config.yaml
num_key_value_heads: 3
head_dim: 32
positions: "learned"
tie_word_embeddings: true
init_std_qkv: 0.0679
lr_mult_qkv: 0.7
lr_head: 0.0123
doc_mask: true
z_loss: 1e-05
train_tokens: 357500000
dataset: "wikipedia_en"
Each number is 500 + 40 x the weight over its row's rms, rounded and kept within 0 to 999. Layers, rows and columns count from 0. Numbers have three digits each. The size before them is the row's rms in percent of the matrix's.

# layer 3 attention query, 96x96, rms 0.0685, rows 0-28, columns 0-95
120:539462474535439494494538487556582556489496508568469492534541467513559484543479596586503494528542441487491504489418536555507474480481563469551474518472520439495523514477523456518527484545550442532536422529560543498434481488500586450399539462534468531481505497488508468495550450500495490508
151:460492533524541529593524516524557459585556574542494464489519500494534472538545462568523437526442534534538479523506485544491505499458564452566497512510526532522520465498482546522532452589580445523472601498582497544522538486515556465530543487476530513538473488528566509554502502469535540516
147:515493456441459523452484520479540483424479495544472461428495466491412474546481495498455429540451459468520519467484537435471469477435516389494467508501541495515493461510521481447486441559536472444533482494622463494462510470466582433484563480513539525493492490521525438467469502503566508494
114:465496571553512514557528496424448473602487483478555462479527465553540488441590501458486473507418535571542440506530514510463540463493512573537508496469489519482478465552465551536510476483447499514537492506461464576540596532468460540460513566481507459560501487562477499511513497501515557535
141:568483552493494485451460495529496514535457462451529529450480495474510526491465448476541521422580544487490480482486494496503532532473452550418478430550488555463474478472461488493447589404424530451534465469475553534505503447480383574507537499459461478462500471480459479510517490556460482488
148:507515534510450436520516500496468488479505484478528512473469509439453528413515473483484523516580481520495531470494526541473560576487417522498487518532430551518423467482459457525515604400451530485529470459441480503505486471482378556534509510437442455491474483513470512495506524556490539440
131:541493487498439491558523481452462502469537467433466538510501505459522538421507473512423540517556506481416503519470505460486469469511436542458417463482522513463493530484430451503434494471523525488549453470453513473494454493448463508494431449465432428444498524459472420472537537576429512465
109:535505506495533524548446507584526529574523467490521503543507570530490552512520521541542479497591423446546528465494474518447449478516455512462590593505513493547458483570505458514516532510551539544542453525503504461503481459547520432496549541521430537433504486453481436503500498415526481501
113:438530567507491523561552530477501509566530535467555503479557508558490579483542478547525490512518460541467486434474504527490524533522452547433450505463495461501481507493556559588463558493540552500506436473470536561524511449483546502576513468539478564499448495520507447525521402591495497516
117:461463500475519456479471546477472463426495456497488481386487492475466465469542480497507509447488502457472556494478502488451479436379424500450474496547443499528467538467536506534440480504482522475565505478505471477383496474484526465444483455483448545499480535481454441469475411503466432486
103:453460429527500558496525504462481448544530542523482467548507528514486502472605449498548507476404471502506523521563419481553509480511577534513449542581533534506537498614492513431492519510436415525498517468558494544510528533519560472482537478488490529415481517466508513536512488526508480542
120:506544457498548524539443453537476503554478509545457555536499455478507466526432547479500470502448463454536495480504454516535471464552567486534464476518529484511546552498525524514544441575540424489532490489568487488476485617551573436522513430559604515514501509448538535494461525472499502549
154:466533584511532498557499513410519494603570553530523492501574492560445486431515439505514525536504457560541441555452530511467562477514476579580538502487502534451441476519503560476490538520555460523535510466531477530543523537490476510517496502472509507484463440536597508488558477515502514525
130:501480491489500481481460483579510521493529470424506432424435487546538558478442530433467540472560489496479469501440509482552519477459505447552567458509434504535488533447491502481461489494539583509520490516494478535428461435523470458519455462480447535454552442402463561493512507444480560518
124:433557455501551560536513524528474426500538512485519520539504524544491543491494418504462478548470406616532414481538486587457507466497535499529446556511439483483504462486480574469525543448528502445499516456493471538523499461485490496539537488501521500487471482446541466560601507485466540481
110:528490567467448427491533513528534476460469495479528513499489451506599466503541561517550518516483524417516478443482538511533435536524439490525513448432512473541587538498517470490506474476523519512518478486462497508452393513515493504469456408578416456546494495529475448460489509536581477458
131:506529567531549515503509498524507513534534544478554511552485488551495518488565403549544502527530549512584487588500585533452530547479512544500487492504556520534563457517538577535518562466525442514498520475512514536536514494491556451464540551524486516549411525504585511508521581512518552550
143:551541511422464499530454482492441458432503534506528505467512465492497560479451486469484465457464457475474458435492479515538466446468441472417467508468450527488423471470434440481509444481525512487517484461495461433455466506497511496504501523526424511433406501421551487530516472382500477530
127:480493568561511480573492472496536518533537529529528514506554451556507499512539473443546561503520514601517531561542544555465463523484508534533518503527520510504469417519513547484532559444504434526546486463516498538557594472502506449558586543516521436504451545573570485504499534524553496485
134:506425444494468520448468483490471535409428460474479515504454577404446471488533535558491525502485511430468558458489546431490479536534519459467515473520458418475502592533498506488468441507515499522501460506493483420446485501471497518512438503534513458478600533480498519429482505525467455461
116:548482508451517494475493529516501496549516457473446461509488461487495546446415447446544501430544519516464483515564471493535582525465470596518495506528526489496473500486513558563455562464486527409456533513496523507508532591497409544518551545557521471439478424558511453486475506458496545528
118:490517556576541530524567594477543460584542503550521555552483535550450501524517471484521507536444517541482499574581541548513500519449511529572535491465496493520526394549512558490539558489562442491491564469542492475515533522468548451465555547511485530523468496533522541531543480510512522529
110:511607551515491579555526502501527505548535551525543483522518508527517461536474434529526550522512529588450493508575571510454529483506509529621481516472540543552487511523441540496503551539475515449608534466479461543532501460498508537566483556521507494508512531504497507518555481448548527448
136:508534507506524523525558557495509528476550527498498501569478498595493530510528601530520506534496446535508483503460544502540446453494541463601496401470476431530564538519476529512505483559543508459490522475600562522459509510498595468488513446445497541482530528485536491523494506403535475493
117:467563515490514489558445478486466517524570543473486467504549491562473528400464432451490515492462504627532505524497508519553499464532445571528495544510520448500447404506501510492517541420478451461456523490488489559474457464458477573475474535510436517527507472537523517520544498512579545499
099:534519479488513516505432498508498453497467498481534534504507515484505544526542521545510465488587545487528471491484445543520470468515490569593464495488485510517499471433536464548490535501463616488577436516486630539476446493563487575513512561497490467492519522480421472487471551600500479490
128:485477515423489465546498545506466465512510543436516509542503481501497543493434502568463528478470430533504396480463482504474431508455448390453457567384516435467430461529454490459473464473537506452544494446485459531482468501465520456419484488468508499449468502460507469490536486501480476509
124:464512463531466585524549502525573505517466552561503511512421513538455516541583548531466484522505472557481560476504549501462454461572503476519538519548493492489549504506562491440459507589596533534578518550510546497488488490486584421447543496442496501463522527520544492534505521464529496534
108:544506551425502523537513510512531495505520515431539473474528535515539620479475517508501565523550504531449432476453399533487528530510454577476489532484498560490477440515458505589447523383525529453472465480477523478525493450476410470477526480511438494496523525503454571512497459493500499509